Part of a small language model's weights: untied embeddings.
Each number is 128 + 32 x the weight over its row's rms, rounded and kept within 0 to 255. Layers, rows and columns count from 0. Numbers have three digits each. The size before them is the row's rms in percent of the matrix's.

# layer 4 MLP gate, 1344x512, rms 0.22, rows 1201-1272, columns 64-127
097:145101104146132131097159135133184064100134147123170133085159129143183159088189127093133090119146168126137116150103209103120109162154167110185169201150123148063162128174103142204116118112152144
096:125132159108124090156170129172092118131147108116175153105142167123207088129169151082133155141147119215166139136099137212077117137138153125126109103177104124137144116159108090141096146134116078
097:131120164054153094125101109128112177080130124129140152100164105178129140138118072125114105144160160122086135094077169122130142084139161163069136030126176165120122136175150114100192072155125110
100:172128100142126160096112173150117088013064128054171106191137127133120105137102144144138065151134125156150171161132155144039136083124061123088134114095092179143053121124108093107131119126154103
098:161135158122152103065099145093136137172092126068043077179081154178152141095077085186101090122189116098133138158093129200079127164147127159104150158146149138156133098207098123150078087098187151
095:122160171126089205139148142127145155173122150142117101112099126133098169081136101142182121137182150079155120116069113152133166154144137135117092199057105157114115112101133148095099080155071135
101:160155161074111122106132139146133112049134139146079128120136136097122125110075117095091135149137131098107110148139180119127154089102165151162144130116119111142140078171120114161101096129093107
097:132011099098153136087117113119104096136153198157176174111156180109117195171156128142126180196138111188181071103106138119081125163196102058084119144070083065132103120150115105094104156079098149
103:159152137096135090107107108139176128102109104109090088130160097091161112140126141108015118151074121141129080122151154152159148099151176136109064083111045140134114118149165134126157204115117137
097:134139113037134088102137071141114099161166104135159114211183127105122137120162137126118111062121100118173072135179193112096119119069145112082090132122122128144178119073137067116125135209111122
097:118139127121118123038167144116097096156121134136081161157154152135112094081122144131100145113104204173152174111094154149109127215110117068188099153132129112163088188127098123097156155179146149
098:185090119113090154143096098142069134160209150189152110121125137160079128118136168082127085116064095147140122126079199107167187158145112098124047178115167144093151150101120123122113135144106074
102:118135118142196159166142145122170174130162133092167116084077141169127129096119123186094150074124110117120129108095148127112154154128121121150174114130201156171098081151142140125119117181111095
102:099118138139093118147172116189194113105102129071099069189157119169150074099195101071195148083180083128142121126107173152156136103126117068116112159167165128172128101071130187152180158138129127
096:131158115117150106183126135093116156108088166074179119136112146109107111151128130132112169132120140209136159137161168112222122132128126148131124164124084111106135078133167065090153093176155108
099:131111167141132127110105117201146097118137146125160184152128101127054132099132135092064124131134086091097145142129169157152108119124155142101071155127118076166113155154186206160142202123137165
097:146100097120109193097156115128098172162115125131137146162138153134105101142137147132171153179155145151071123185145123161212160127101143158043157165154182130173042122153150189162157117145135130
111:141163100080081133067123134070117120126106115142143123166180144158118127151075191083152090089084142120172103079114071170171155175151099143109109185114129169111101071100110116170150132120141122
101:140106129133176081124121121071115163128121126157157116117170185173164145144088130113150158143135146124067095161158122154097099119105142184173081112125163112132168112099123118135073114124154138
095:135121123133166071140185106191184121143171137122106136131133138075069125183158116198154128128154117144108130158127196132122173100103093183130071151119094108108155105114137125113104088105143161
102:050114124130148191161151076144214132077163123124121136124146147120122132103180155123196160119148125160129094126036135151171075138128151125089168111153141131128099128111116167086105127125141120
104:078124147143106117099155100109152111129115103105164116115138112144126166105150104088085086185075096139195149119112147136139121148162081116166162146065062134119127116111163117136144107189132153
102:145042167147171131131137134101134132146115134113110193146074136184158166114216092112141114094122145133156142090153154194129158164141132143115162155162150162140137117116163167095154092113155170
100:117104165105164073083096131117108125162075160089138079171162086104173135163140157115126118128105111121138176128123105104140137201156147087127164142152167109115147128121115152087150142157151129
105:134111160110095110176193171070159157118098114163116113164085106153144110083112120093089148054163168114107152116098106150138130115118154171122088118138072098064109098187204160148154087115123156
094:136108122086101093155118124069131106124113141072069193116161143106069160172137092115088143143149130158158101090158076112118119150144200128096160178091092185175104178164132171130156141235154173
103:100092136162155125113084118155130096137129140126163150125096161167115097093128170092125126123129094066120189159171164195141189152111090125155106111135094142105157138121148101143135114151124133
105:140086105124102132174121182147129112107142105005092093196113161112175139150158133107201096139123127126161119192144125052136103093160135148175139075103105136148176178134164114147143143134138122
097:117177157135103165135145119058112144105094117125140129157110157107091073056165112104077123086181147118158145069118150120174165127153141158145097068101136173166150088142161136172093131130091146
093:189142138095136169073084143076096091109178162134076175097110178118026154234111167172120121205115147122153113167149147130110115163174102165091063123105141131072149147047112140107119139103133090
106:162138117142127148116164082138136137171095129120091160099169102088131113159118035100153139150166162187128132105072138096106123189145137162084088174142102128116109126183149127133101171107172060
102:139108144119147159137121074122080105185099133145124107144127141144142117191152157177126125091096126133216144166104159184085051090104080105130149086177123087122140192184158114036115098134139160
104:093184129118069122130112104099191131090143173091083130108118138130153088116108105123097092083113125182107063058169082130175114154109190156125155096148136091108118104126106139134118134150122165
096:098127078099178143145147163098166091110150120183140134139100173120155168136131118179104138132180129149100112118116107123115086139114140162113103089204158158092089146161128136167185129113134079
102:122137143085154152101130112138099073133094125051142177155142124196138107159150120106099059069123120175149098086183189164136125155141110160135100045129140139137144119087124098087165171164119189
099:079092080117144163153154112117141155096125186159153161122151158120166101142125137091131149123119093169105114161125125152170124078118156161074063113140140141129138062087146171111156159111144168
104:152100152119125117080100135110121201138161080051154163190140136058128152124164169151140144130135097121168113133085107151140128118069191121093138147106112151169131133147118127130113088100167086
097:130090174127178139070054063100165087154093158133116138118106108124194170171109056171143050165151125130120097179150117120104165119131190126118137136178103164138162119123103141090151110165163136
093:130122210173133117091130118158134124165116127167106175166132153150138150082117148170121146100142113180130142138174092120142109134141156126089159108137126095141123094111122098071108103185099067
090:185058154202146116038154108165085107099119125081115139157163108099080155155183167119120137142133105122129096131174175133089096117127146096164136107162127101102120095165083074155156092170119127
097:148149164123160094134122094055077097152139108073118122120097144077091186137138098143174060165157091121105161065160121116154150112121159140111106129080106123107213054157128184096112088087106117
110:154100131177087078195123082041111146137130164130110114105087127118104096149112119091120126201108106122121127136158137109160124093181099100067099151130168169160147171114093117108100168114135110
100:116110157112127127123136129173115190151144087139116126092111197177105121135093132095126136166107154138148102171128107192070147101099126151114112128110116209154121144065171160106131096116137129
090:105145089165153110105172130173059195093110103132183115152097116122137131096119108132186151088139119097145148202132137154111180126122145121137112175157098162140102146176163115092110116126135120
102:107127129121149118101093124117097125165110089147109145088143151159145141116188122113117091137082071169071102159118157120133091151146157125143110121085127140062108105106117114167181124120078116
100:190164206142108119105152145118094096168050148131163134123119110143091105153083140191092147180091088146090126113102111126059179146197158102162132149120101069161075187091128138095142177106152098
102:133095146073146089111176119101090093187082134168139128117197103188119131058131145078152080149150155145099142114155131146116114097145117082129101076099183091145172079126116127131126103174115158
098:070157121201154160145198077127147194099133151133097163115134121135125091101100152153107076083216114130223097182149154151125121173135147136102087112092119158137178138176149132124113124196171145
102:098180115195192076152107121102123134142163111124156102118121123109051204181118130141110183221112138130131117127155127149117118135113108127135146171185140136124185181218154102163093139150071160
097:105094096098132092070156090181117082127122109130178121173094122122179080194096085207100132160134128135116138131128164115174132162130124142123116106144141072132145137142174108101097098157152153
097:091132135136071170177108082095116093132122057069146152153167164141095095133131138192121077118106144143157153141197109116092111111154093165139089159146174143129103158142142096111140094101132103
102:117173131115105147117112132132083109088122164111144093096117090138128140130113171141108156098159127121125082156145136166104113119158114071125133086101117220164111100092160175137121142127158185
105:156113147183082144114135126125122110100135172123089178144154103093067158179127183140147129111080120144096116105059118193128123154171151172113171085071133082092153131122135135088098086086189137
095:080120156067124149032046131130159052107138185090130125157097151134194160113137117105104132114104091106122083173119153101141098127175149141188131154079148126194143101123164097101112096182156141
098:135132123129086167133115148179143134135164133108134107090139113154135125100130086157145120106143145132169106162116148175117184113181131130137173110162146106149100139092158131149108153100154120
100:164143118124109109072083132153120100143143123090107122120138094098109137140146122096135159142157160128133127136149070106134144121103146126190141155190112117186099100158119151111156111075148133
099:111039150121135123136121075137136114168136082117151165149118165078135147137115076079067160158149156124151168100120096104097075083129126162132059142135111137098154111069178145081153151169196114
116:142105131136068081114217113178074196131127080163169163141186125111126158137156201130169109140078141145172107117108136134117160101117109126148113129120102169094117159077140137164150157166100134
100:180066098135104149171179135139156138086140073141125120042176102127079154119134109171105153082143146156190139077141135161115068127096152113181098157097128115089121159067139178092175109149144104
104:108133144083112102104161161139122129129129124114127139117171117115099185114113114117084107113093157124153096089127186119155072161131117147155068139168095170148187134118136211079118179141110138
095:154117131075110198105142105089148152069132103126140112111158155163125150173140201162139096131141118180131108169071186155126095136127095100157163053132084076182112146118129108103171115121076139
103:104116142172129145134124116094138135166128093157127135103138124115112106176088141127064137156105051145147139151113117082113141137104115162139111121178111102155134213136164116090195161147121133
094:108188126108160165164160150132119138183167133082132113147112134141186083105143090118093134077184159118114134183138176134111111130173177188145179076141139128158076128171131125121135107145187171
102:131148150137139108079161170128136120106105112142144140097106168096113067151177155113125156124167035155154180109058127171175144108114153102109151132062142121110125234087113158195150158076114092
096:110077130131149147151161110101086149148139119134199175176169194145121158139121163138151131104128068123155161176163064140163108116078127206097103140102110187103117207114126077145134114114134131
097:171056105202164085120155078116064105067150147091148120140139150065156150089161168120170197129101131097119163112159092092102152153047145101093178032100147137124151157137069108115133083133101131
098:111119090121127146148105158192170166082110105172094170083158132098155167113131142154132104114156160150133077101144134153185136176109152164140104088105091116122140086099098086134108068136093124
098:136129110090160120088147156085107108191071098054101113156129101107117128079071173168146102184141158168123164104203166097127105132149123156090128119145128141133135112126109143120157120130199194
101:115184170128104110145087085095102092137109136104050118134083085123102150117097061165075193188184152156125092144082114131123110116148138121120152179095150129133147136082122224179135144112092130
096:151127168145170154135165063075138148091107081162163130078080149162143140111141114072177133179103057161151081152050132075123125131115132164143110162163117113155096097135106161134134105119110138
096:146082158132110087141140144163086120110109100167142127123103146143132139149134124202138165010132106162151184086175128127099099130173151202107156128174192135158155083144058101138096113142123176
097:083100074104062149142149165129138143144129100116120122129090131129131111196142185079109199142147064136122122108104170135101084138142105165155151127091103171123114090104102132124160067114099156
# layer 4 MLP up, 1344x512, rms 0.216, rows 1201-1271, columns 64-127
097:140129092121101149110097129082125146084101090110148091119153144101119084127167177090139158132145134138131079161137188117096156128104142090118114139205078122139162108193138144136039205151152093
098:120162154154144129145110219077076122140094128164164127093131137144096177190065145118095092163081113160143156120110143145159157148139100166150161145171184118170157160140164158205120099147126130
100:146123133049120064170138188161155145118180160074090116116134171151107122099112135036088138162160128089178075136083117164149162109109090169088163152059152167112158155113136115135086169109085114
101:095086164168116118170123058166087186181091122096113133109118145120184194128123055177198101153120113165149145121169124117134138078144103107089153099121168127160106138127117101089118117193160112
098:221106138164115101106132131127121088075091117088104061129086123196105135110161170060093096059114125159175131090188119184136117131089167134204093165104120125126130150239115055138101093157209107
098:112079132106159106143121139111193080176117092108182192117169153160157142189086127182156102122157088106084041134127096123143087068133173105143107088171135123111179150135084108079119153086142101
101:119209107119124140076128152127144130115170153164075183141150148128094141146112125101128120128108110063145122127113167134122171099116153152107111109154103140138086134119139161206124121115048146
099:103129092133131120175135079146113218210131163121135156090126132152164111141076170121202164118083111086114137094164104135139087119070184139161127151146173106130122144113109144109146072140092146
104:114149073074141082136119099102082183088082069125078148126199082084152124128112134154100148074188101176124142093178168142164131124155093157103129152096116082117130095144144134142130193123141077
096:123136135107156119111073092112123125097144059148123136111098146102169133109165131137134119134124173073146122182135142080101097102204108096168160168123139086154113144136165127099162138128143195
095:111131104065173095117139098113146108121174115129158079154113132089117156126080180149115132146162142104196119086132158140107077142113094091174117144186125180067133141139164192101132130218184153
103:145153099178100134147157123164153187146088156127130161145135154197129122157076099144085152135137117086118116122105157126159105120143161152228176112099153080143170160115136126132139134104125141
103:129114113083112156103134127120142149080126138124147122075150125154131152163099213124078125173087118130163120147182125125147091164153137180109120169142093074101146127007133123069121088085074084
098:129124088075145176115116198122179164085126133125143149126158115106158120107139114056116147117176076122164132086119095179117154133078136174193142081181160137174170094112147172072143114072107162
096:134132120151075106094105105158148161215087100137029150144153107190153158117141127124106085125193143118113152185085116174127136081153117186115104147078129116119121131190173136135152164176134137
098:137107134134039181118147144127102119100119071144131162111149136103083143118177078097131110138085078149112129161100139165152113090124092057127073122165160107155123123118184197167137199113119139
101:135110157151137188161169202101123197152107074126127164179083088104142179095153084123080092123120196142083081189099159062111118143122137147113142124125114083149154119060208083086122080084151074
105:132107104128178137143109144183097128155139104110153116112123132190183149109070113098180114091130121159143161077147097142141133123091140086129109146106139188163145078093152099061125115127137095
108:185090120164114157159138136191174105108149152111159109131087105097072158131142142217073198084147112063136148067094133163110125156123104162115157160113139102171123160162115126168130111151105066
099:173179130117191113119144144124129146101114155116198153165144166181152104151121191139109117171083110145179149184148084077090122140138153159122149189156116104138113154120129113124123151114126186
103:181101097106123122151088159127156082146141133126093102108135132105126128069128115092097184174167145124118179187124138142092087189139073164117148095051137162138183121095134164078112118100134093
104:145171110190129109103098078120135123142078104120133141172106117088129118121119120142114140159134109060115169094094143146128191170086110105094148070100123171166120106162168174151130111128148167
095:142215148168156168096170182165125145115147178123164141118144158106072155154121161066118107058044103126117175109080093093147140090164129156071087109138140160150179086081126090126103049194145095
099:143112062127103150075110158086069074092178155167141146162110091067127121119101116155163139114161056100093095100176095145157142128111057121165172102163145097119152139127087101112176088129144166
100:092158139126051121141149170127166143095108125137180131104107103128128126104120062087099152155166164098131101069136149109085114137126118142157064093124112216075107090164132156138149101122167131
093:167134114131133135149139144082109174103146126076105170098143175083129166106132140117095154097154114118127127128121109148113162214162088116187159153117062129141093188122127161151135110145116125
106:181159131128126176148115139130129080169139137131110156099102088095118074111131088121115170123138102255139124087129111128149082132054157144091145152090189089116123139161073130153098163137159108
107:132118117144133192106119108144138107102132127181095177120135130099136117131117133093169076120176094135109108138160157126126074144170142134106102114095150165138139115150116110124092115103180145
097:150110056108137129127157105156102104115138079085126100149136095138092116060155123171109082101124044072137111125127107120110146205138165088132106142103137177192139127160124147201129085160164114
098:136088137139128111154138124084161169121109168105149184111139122108123101128126117090154057138170149122140161135110149148107133159150148163070107121092132078131108144171155121133086151183134188
101:094105158170109106121148112147125058173119183112120167127160165133172090073123081147124154069139208176102104079107146078161104181141150108136177101173142085113122146138121094141132067060169149
094:110101150123158145114091140109148118126125190167130168137116121147087140138152080127124139093133159088140086074101071147099131093170135161128094143094109147111168130164113170080168136106151143
098:090084196168131167131164088151086080169151039090073104135111145088137136145103184184088122144128143127138158145107114099087212116153086153078061149136130102206097196174122086156170165148104102
096:122124078088174094128059184115171171154155178102153155147131156070124147103143073146115151103170110164133153163103165086112092161135104120136069152071138123143131124114096164108146139147160084
103:169142133077092111127130106138114146133088095128133118097133136037133134110152129172149135117110113108103073081036091120102117166104123138124130132108107133098115153101080145138139148166156141
100:133151090051146116138124099179107205130120134124115028082086129136125141134195124115091156123120207132144134155124124078097121128168120107138127180094157094124135148123115091151130118121089066
101:104166197175156170150123101139151110146103120116161168124159119047166140109112175122193119185161163108131163181173146078119134103129190126136120130118117114157121123139197186130104140030163133
101:117080163162123132177079086139108120173153129128162123131136114122113126093078134125149153139063104121196161145134096127134133162118082145061138180108152095168185058131129148076127138158107124
090:136127116142121140134158141146095175130050104044149093115129084090146115167107168132139167176067163126169138098145110148128149117072139116162124211079103207138111116103176151179150119133152144
097:158153123096074119139085142175147124185155137109105113117111127119197112086167149081128126133155107108095102117122175131173080076090142097136177172137144116140124078139127169146110125064067167
092:106166166097118141124085044177118071202102117091085150181135096139121175145129152119113114123162129121110105094097184116070139111136173167105080134109161083122137062137104123140136147121069152
112:150119168100104120078113141098066124181127110111066105149130126105129066083133166124188161145114117151129131101118122105086117131116088074166081146199077149130142070126108144113069114126134150
100:161123078148157157098148168127098198109159152146124133058090131154112099123072102069120060113150083112142133168129171138148127190115111179088144110103103079140153105079074134108164159111180071
091:111110160120083127135177114180055129207155156096127116098101113044103150135181087077115098163139119102130156129130160151123112191127104124155164155106104168169134115130150167102152121196158102
102:127091169165152123092130134131133146153118113089170114107081122115176121158161091154095112138115104117111150108139143129079095124166160127104079116110158145123192153100125184104123137069099174
100:090147046109083122142137102115112198085186183131129152144172116096152109111124105087123156165108111109060113079118129134152140047120127123149103148098105200168130065153141157127151114171088156
099:106164139044065140209101108099122107119107097166099105151101143133150118143082142105166072043157130112191134138107107182127202089096122114091129147172161145123118167199103138121164126157112119
097:120105120132160149129173154141105098098151127124096105121145139167146148120087078117101165144188148085176168186094132163131152207178115093157140117132110133091130119106135115122153146129185192
104:138085132128161114088102123154138086151152113138108137166116122147126149080086097117173142100110083117174101032136051105145104173076141111147144169101072123085139136087099172112131086147098105
101:130189186043089140103100134184087129107135130160090082083095124060132088137153167124129131122098113126128134147097162117098151108149163180143111129129135094146149096180159171103082140113096183
095:175089117146108085136128166123127114082177145174133155075139116066165086143160158186180168134114137158089094163088140155153106139180083108089110085121101070138137140134087138172083138124043168
096:077123135116134132135147084065200112090093099109102159124101099153128131094096086148143167067149178121077111160095088044148114077078134137112145117149160049148120178155083102127111167078183143
104:087140183151173133187111178127125162147117149102162160133111165144085168133189131127121149125155146096196225111157068103112169180112126117161117160094139157170106135088095088134130147194095132
093:058135098143146167154147106142127130129121107102147118103112062120068137149086109151116175129087125170181119151119126144122161124118145119185122150118153158137018185080131143108128110096131129
097:129114093085100093165139209106116128120178141149119184142109147141166110156154092116160141180129139129098116113110162121119124106119112123137119114108113156161138153142147139110119162162092113
098:065148100112087125127105073109135144129115146141079164077144138119151143045141147170132069180134114135111111105044139135066113104142157118171124168104197140150105158140094123115126193123132092
100:129124141128146139062142126153156160102118147128121087086080148117117108082142080080167096155149142126077116124117127154181175163205129128102092114089114150088096160129148071106129165109073179
117:179059119155068176162113171090104076148105167147099138107099152149133093122083094183146164151145134144105142072178113121102060149141111102081172122129137119068101097171115083112132118096187133
102:146084132142065077101076181102118107149108128091108085113105071147136127132136157152213146138102136125143096101109119125101095095072125139107111135118133043157092155163176106178100117066169137
098:106125092141161123142102110079181118135133114205101096136097171123162112120161074141116152110155126109188144127098080087109098124141079173064176127087122149123109178154105101175138096120134137
100:148112078091127190183193149126172180046106124127166202093120174163120135143140207103181122118048146137116084124143136098165145112089174125195194166139115074114136098120101138090124110150177123
102:047091176111140145087092142160140169201122064154167145117115100088136152131101078089082099155118108143159074160172095108123142058194060107129091097106052148127145114126098082155124105153115075
096:075157133136095127143142072190132184098190128056136074104060091112113126138116096216131189185160090157100102147142139127131098155104144142094129149143140157157123078063120145114135090130130113
102:115088129184152090132119131172149243144138109168145126173109141132170119100164109134093116093207135075108132146121114155152168205157142134063096153113125144119077106112140138165112157061118131
097:130128076083182076126152107104112111206148092151114129156088127092123118134155138166128159094119089176120072173169150153131124109171159170155087157138183140076145147187178104107171152147208164
098:124150097115145156088055135138140131164113146170174155166070130152090181133140170133124163134059156137190154141066167089111096141072122135063116096109076076108206100075142175082059170091110163
103:194128141132110124110103160083092129098141147089140146095149127118114174123103048088135128131106213096121129114116111155189148127150091084184132080095107141141129093134151135100000094160122099
098:100151124162112094177192174120127132186109139123078164102113145151135114144160143108125165070155124101171158103144094145168148134158171150133173159131155164115134122150114099090089134145138160
098:156126110132100129077159104098142155111077109165106100130158161176125151101128082082081115141147145116133188149130098169173163144163122106116104129098167112141114141083158106130134160117136107
094:205142137070106144083096144138093078134088113078154119101152107108129117154144198129128169115170191061103156099193099100104183058130119065157128113115120106151138113082176083094164184115093112
102:108089085106135180080070082084116107135140093063093051156142117139082109139112177084128134175069113143142142181080125087117140058165155121097107133108140135195148182150121115080089116059156107
# layer 4 MLP down (transposed), 1344x512, rms 0.255, rows 1201-1271, columns 64-127
107:123154074084171142134132073089152104147107123108098150153120138120122120126127068174178160119134185149123155146135171179115141121124123105051135166134142089085201127156106142128109111129180140
095:158123153157083171187140192171132069125137111087153099172159132107172127141168102130142146113158122154109090116140160123156159130122137143192150080084111122108139182128106126066147062139173149
106:069167115100147118125110158131184185170130149139161178159135077146111109113184162126129148142175144077169112154153082157108138139125113144168121105116141146111137153198125113125171108151159143
102:121164060155164147178118057116094169089067127144191112085108158184106079067090116109143175116175117118146161107132130125125101158111138112115112138094085110113130141151128070113078146152120091
092:139098135082169153165131131123141120139163061153101125093116070137112104070100072142109175155092163140098180218084136164125150053124104121113091138184146127166104118087148118113143169122123181
093:100124153122113104128133182048097118154094131164162067096172150146128121105078126154185185145093111150148130115146133145152137187184147096084127140120139155095147121118141138100112170167131135
080:094142167110139129132129163135091137136149198165116096127139186119168138161144104126149118179095203127140157134107132142157100116107146097104066098149069107135128153174107106081061115139130130
098:138084107136168155119114137113120139119175179109132114125160137137148166122138098093127088142157145106157138100111128180146141086126134058130123132069039108129177123123086136123109110136067169
107:131135148088124084120190090103118143062094135128162153130214066116134136118068148172092154122126136143138136141160169079158094138139147165153170131065070101113157152084085144104143137084141192
102:093146087093131129108124098089079149149141109182158149120102151110130130142135087120139174076103080008159102088147146140078111148103105149130096135118113101118159195106149098064127119166130117
092:104150158087094135175166165158138112135125123082160125143172162126127153110157078094156229095079070112149165101168096070169139076174074190104124126160093146128152085134140171095141106118128131
089:178169082140122144130131151100124135094146072116175106107139113086114152172100125150123035108097154118095100115147131111059085123157123079118177109093141151130135080126098087158129169086098080
104:126154117140106131088110144134126136116096110134106142135151054208132134163189088129131143148149090118138121123183156137106140064161139117100145100166107168127130150120175116113135158136149094
102:112126141137137162142104128131133169140155106179055148116070151115107098104141164070183118148089111151078157128099096103104127089100213155122156077086170118103109161116153115080125165146132125
102:118120071092164093148174067164120163080060167095125160132153098129143095079125212137098094157089100120145113186169114145154125187128163122129175110154127138119162149151116167110159121140145097
091:148068111059099146061163133142131122079125150172090050117142127133105150151131138138194127142154155126117130133138137084150104108144147119136139107157121158156086111140130111141093180161143151
108:120120116180166165126145093093112141078137126124132146177106135123183128131155091110069137163196080101099146103125161084125098140181167115166155112094122165067110180155180159115141136117162159
092:130132168127069120098126146121144075112101134117117177142062116118082108089120123116089093118179118110114114068077115150128145114099128150104154153135083166099081132156152092118188149120122209
098:083135180125083121123080144125113147085139127130099208181084117110138100134145109160104146133125098172082142140096134133139153185137110113082164133114143113129111143098155114181137132147165153
099:122066086042138111137128173076104090168118080140098164100127141140125187145148081167114052111162102133158117136115144153114156055125120078163143129104115160092168114111122097119126125095151152
102:153107130079194149124162143107110155085084107105130123093178139141150109138116107124090152225119133123143107100115144120075151122124135100147104140068123107111103152071160119138121090134150118
110:123109149077180116083170136091168127137093121112115104103114138127148160137103145124175115094197155073117111127117113089176159151180130147073163061114113131097169066127176174100108088150090094
103:123211118098133102080147106173163098130130138085147073092154105090130083161151188098111090109130066130104145100101134079126141168110150142148099144141129074148126083100137056181101139136165120
103:153142165158103152086121139112134135121070129120137162135158121136179136124118148178133160142158116126110138104149119126145166129101140140169124111144109144131168145113107104080141089123188133
103:161133152099109151128102057131160209107124104150123072130079157166106155115089104128126119151117163104186118117152100153129182122154118077100098134145154102109102128145090107134111175108141181
103:174161142124136089164131158136163140141145180110085086135166159103144169056102163186092134132123099174108156177184113202112124136112107130117137110087086149144107081084142105111164126114135102
090:155138178133122134132103168152079078155166080144126128064060094126132064136091096085184147147121202169148058168132118137152151095092112050136210151098125120101122110166158203136118112131186100
107:101166117064133152134120122084127108056102112122182180113118133167155140150157142065162145102149156086141178165161132106142118152156092146136120113098146104103198130110161204078157176148109107
096:132163150113121155151111108111129144141197117109140153084101125160112097133165111111119100131152167146079104079114150096108090154149174108104160149088147104103107109193192090150135159132121176
098:161117174108091113117164170196101102176112086148119119154162146150165121099159137117126142116162096217134146136110133155105176110101123199136153108112173101171158112153159115129196093074129108
104:126160093085159119149114116157129147064148075128097125105061179150141147120085198144091137162044126087113148157143144149146145090124086123133064096107152141074118149149113152143145089155139160
098:132147156147102116163075129182100166162114186144102136166104167139142102063153129137097141128155097159147139115140150142166135132099130132058118104069099097196140130115161112116140176146144064
097:125169162118109146137114143114168140063112137074092164144116142135094082114084128115114101103117187159114098136151075144120105129125101154136155140178146102119074125109104149196100078127071145
097:155136145153168175079121101138159085188134125136153133176137085159141209155147114148104111134130088103138189056066121114142092103137133151129138100134154121095149131134104136135093164122227094
090:194106209059069143117123144167095136109147093168129081073120127088193099150137117088156117109116092123148122170047103128057170129118124186094110169145128079149178155133111132104134113130163093
105:184138130120129111139136142151135156133146152101148120160056108139121091106148133115122150181099138087132088160118150110128161192139123111128113090142131133140155098107106233157073078169127099
097:127111112091102103207146206132121141151105136157162154133160122106143094097134093159071090132189117129099100000125081072178138079131136081129113146178120134122177114068138113139115142130157111
102:118131127165127113139108114133160088147082124196099152132143097107121156089097166162196139186133096154147163153065148138119184125109150100098092186149086146146095125114136134144068081120126142
097:102155172157170074094121157092126144181089141166126125166122158158124084121151124171069164100159101085152134097159142080119059105108169138135192130165122111180131157114103100156069129123174180
094:066167086156078146176131128136158196109055156154152109066142183190117085137111141149135089165126133122117087140152122173171205137098171112069120141157157133146115100156130082147098184162161112
099:168175126105106146146071096127110101109137158112121112136104134133140135163096145180196097052114094120105122126069143127138169109128159126115075109138098102149105086126097123125138143135147157
110:151150152098118108086108134110148123213108165148129167160131116124112093117122116078129171124097122187124051145095107133154139116127113084079143141114139091174105081103154162177110134117090171
101:095114162124132075109108126151100175087169167103119127077085194131125117167115121087148127158128135123108166194151127165093200103120155117117129131067110112184161179099124114150139128102100139
088:115135094089131113061086113091226115126110167177076143111166140159138156075132160154110099121135138155104157206085112125124106149085131117164157137138128135152104142159122096108109111132085114
104:059092110137158142081090083151098106162085111060141163094086130167127129127165136112089087111139098113102115175162152131115151061147101161106125132127102118133129162084144123097183103110079180
101:136119096179159124181105139162155079154141113117089146150117148118134100143184170070126134124161120174170134159107115151097140153102122167120045111077132098157124117115121134182171136155193125
107:126053087104122120108123152103120172163165129068126128100140151112188164169110172132171098145135087117099179149082118081163076160210139125085164087185151100106168098093156113130129173189143158
103:150139154150159105146129199111147158087164149113157108116143128148119127087152138104163199125134114118167168160127130168136169199134136104180190100154177117103118129143117170130102096101120134
111:120088155179134072185133137139133123132148136145159105158097158132111055170164115149184120101132124115119112087053135121138131136066173135100158128089064102103138077088093123121116088065128117
107:094180189130102152126108126125148163134184119131129108099139142100121084143094132092091085203164117119106125071121082134085149034123134146123101117137130116130137155111118126155120161121102106
102:096069158120079161082144107128177180162143087147112118136093108106084145096128164142098097169154139168135139144111084104141130143153106141142083105163152128158101085167131108162157151143127134
100:160147189150114090164086137112103145086116125117107114158115146091143120113157162101110161061145136140138071064160158109121152165131144102114127116144162097108083140090163102158115105143147112
106:093133085146152117132111106106099131120123113083104129135156158135045103183148136102138156099116142085111139155153139098156148188115124143124143098084122111117138161129109131108100083146116106
101:128121115154163084115082109080090142163087168150112134126134087101145155113146098176103192150109128119083166100153150117096092175114049074088156072118135105115210119120175181146134103140163148
106:135136141082109175115171108112072126063170164092116126143124162163112177135127040129153161172075110172202144181081148090103139097137094101120088168132153175159184103182104131117141097146151081
100:073123103143091125065121048157154151137080142093094140087089150172140165107140095129145126183190050100136166159134145129120073099088097068139113104135115139134127082120094124117155135138163118
102:124094115153162092118173141154140138155132136190135100096067143124159119081119121122116137133124114100093138116081153153122125119179157129090122158177135126148136092176154161102170104130069148
114:103157124086186152094181122122135089092136202159149163178171087132139104127162157140118102088164080210116119134106138116133193183154101190093167178125151125100148153101159116141124142156079108
100:102119090148120162163056111100153158180085172202164132077102081083113113202123114128129104121163090133105090147158131097143135169032159138118188123136074150168087062181112079119076188124178172
103:176141105152116128067129129106156156116184158122134175158110172178170120151081145124151159151137106148128135104158114125156164126102097130136156150107136160090101140093054112107052181116159174
098:150172137155091163171153129125182151154160098068128149127162140091168143088131177113133141146138082149062167145122142075230167157136136105167116102134135143133149098161121107082205142162133129
109:140117111148149158144173178099177167169125070125118161098100168147161146098137238162175101103213095094110140166110112055142119132112169165195132141159101112151155138081128117138183133184116086
099:103134140119097165136068187112126101119156109155127171201114177128063122100089096151158213166146131112198166178169129123136179151112094101131163150152132170169115122112098097141141088135076128
106:129104162119115155059134132155089090109154063143152091126192126137129112084103075114130145119127074180129127070105157111136142165165156124166132122125101136139092212101166151145147162135210186
102:108049181067136141174143173146100134097066150123193140089152103136120194117159140131135114114158085088142152068102121072172102094092142153168118129156112146122082133142139122125165106148118113
100:157182159147104114117127146101195177078144128156144074129139169154155115154153109122144142213092139169153175135118060160123088089152083138164155159120135167159187129137164100129156175145110148
107:151121180161173130116106142086116082148180178156159124180139133130086107149113165158135109120105198158141139152073064180127143114132043123110134114091158067125066086120152155165114098113105150
105:123174161137133126135164080087121171122155178111115152084112139126120026108152179107101092080154171137161164107126081123152144156140143108152120124143129119101124075173096108107165136124139149
102:194143163127091158103131061079121135180179108111025117123152115090150149132152099177121116142121110127135106173170129152077099186141141125156125158124151120165143134111107218154141165094110134
097:194132152127121133049132143131100166072096070143129115119159145132122139123119057110165158131142121158113087176129148135106165118122136162088149113107108075086088157169107171135190128138084127
087:173144181100132110117146118150122119135094120107115152133089066107139180173177099164090146143224034138138171078170098202162146158121144128115140113105126117118130092141102138133128127149055181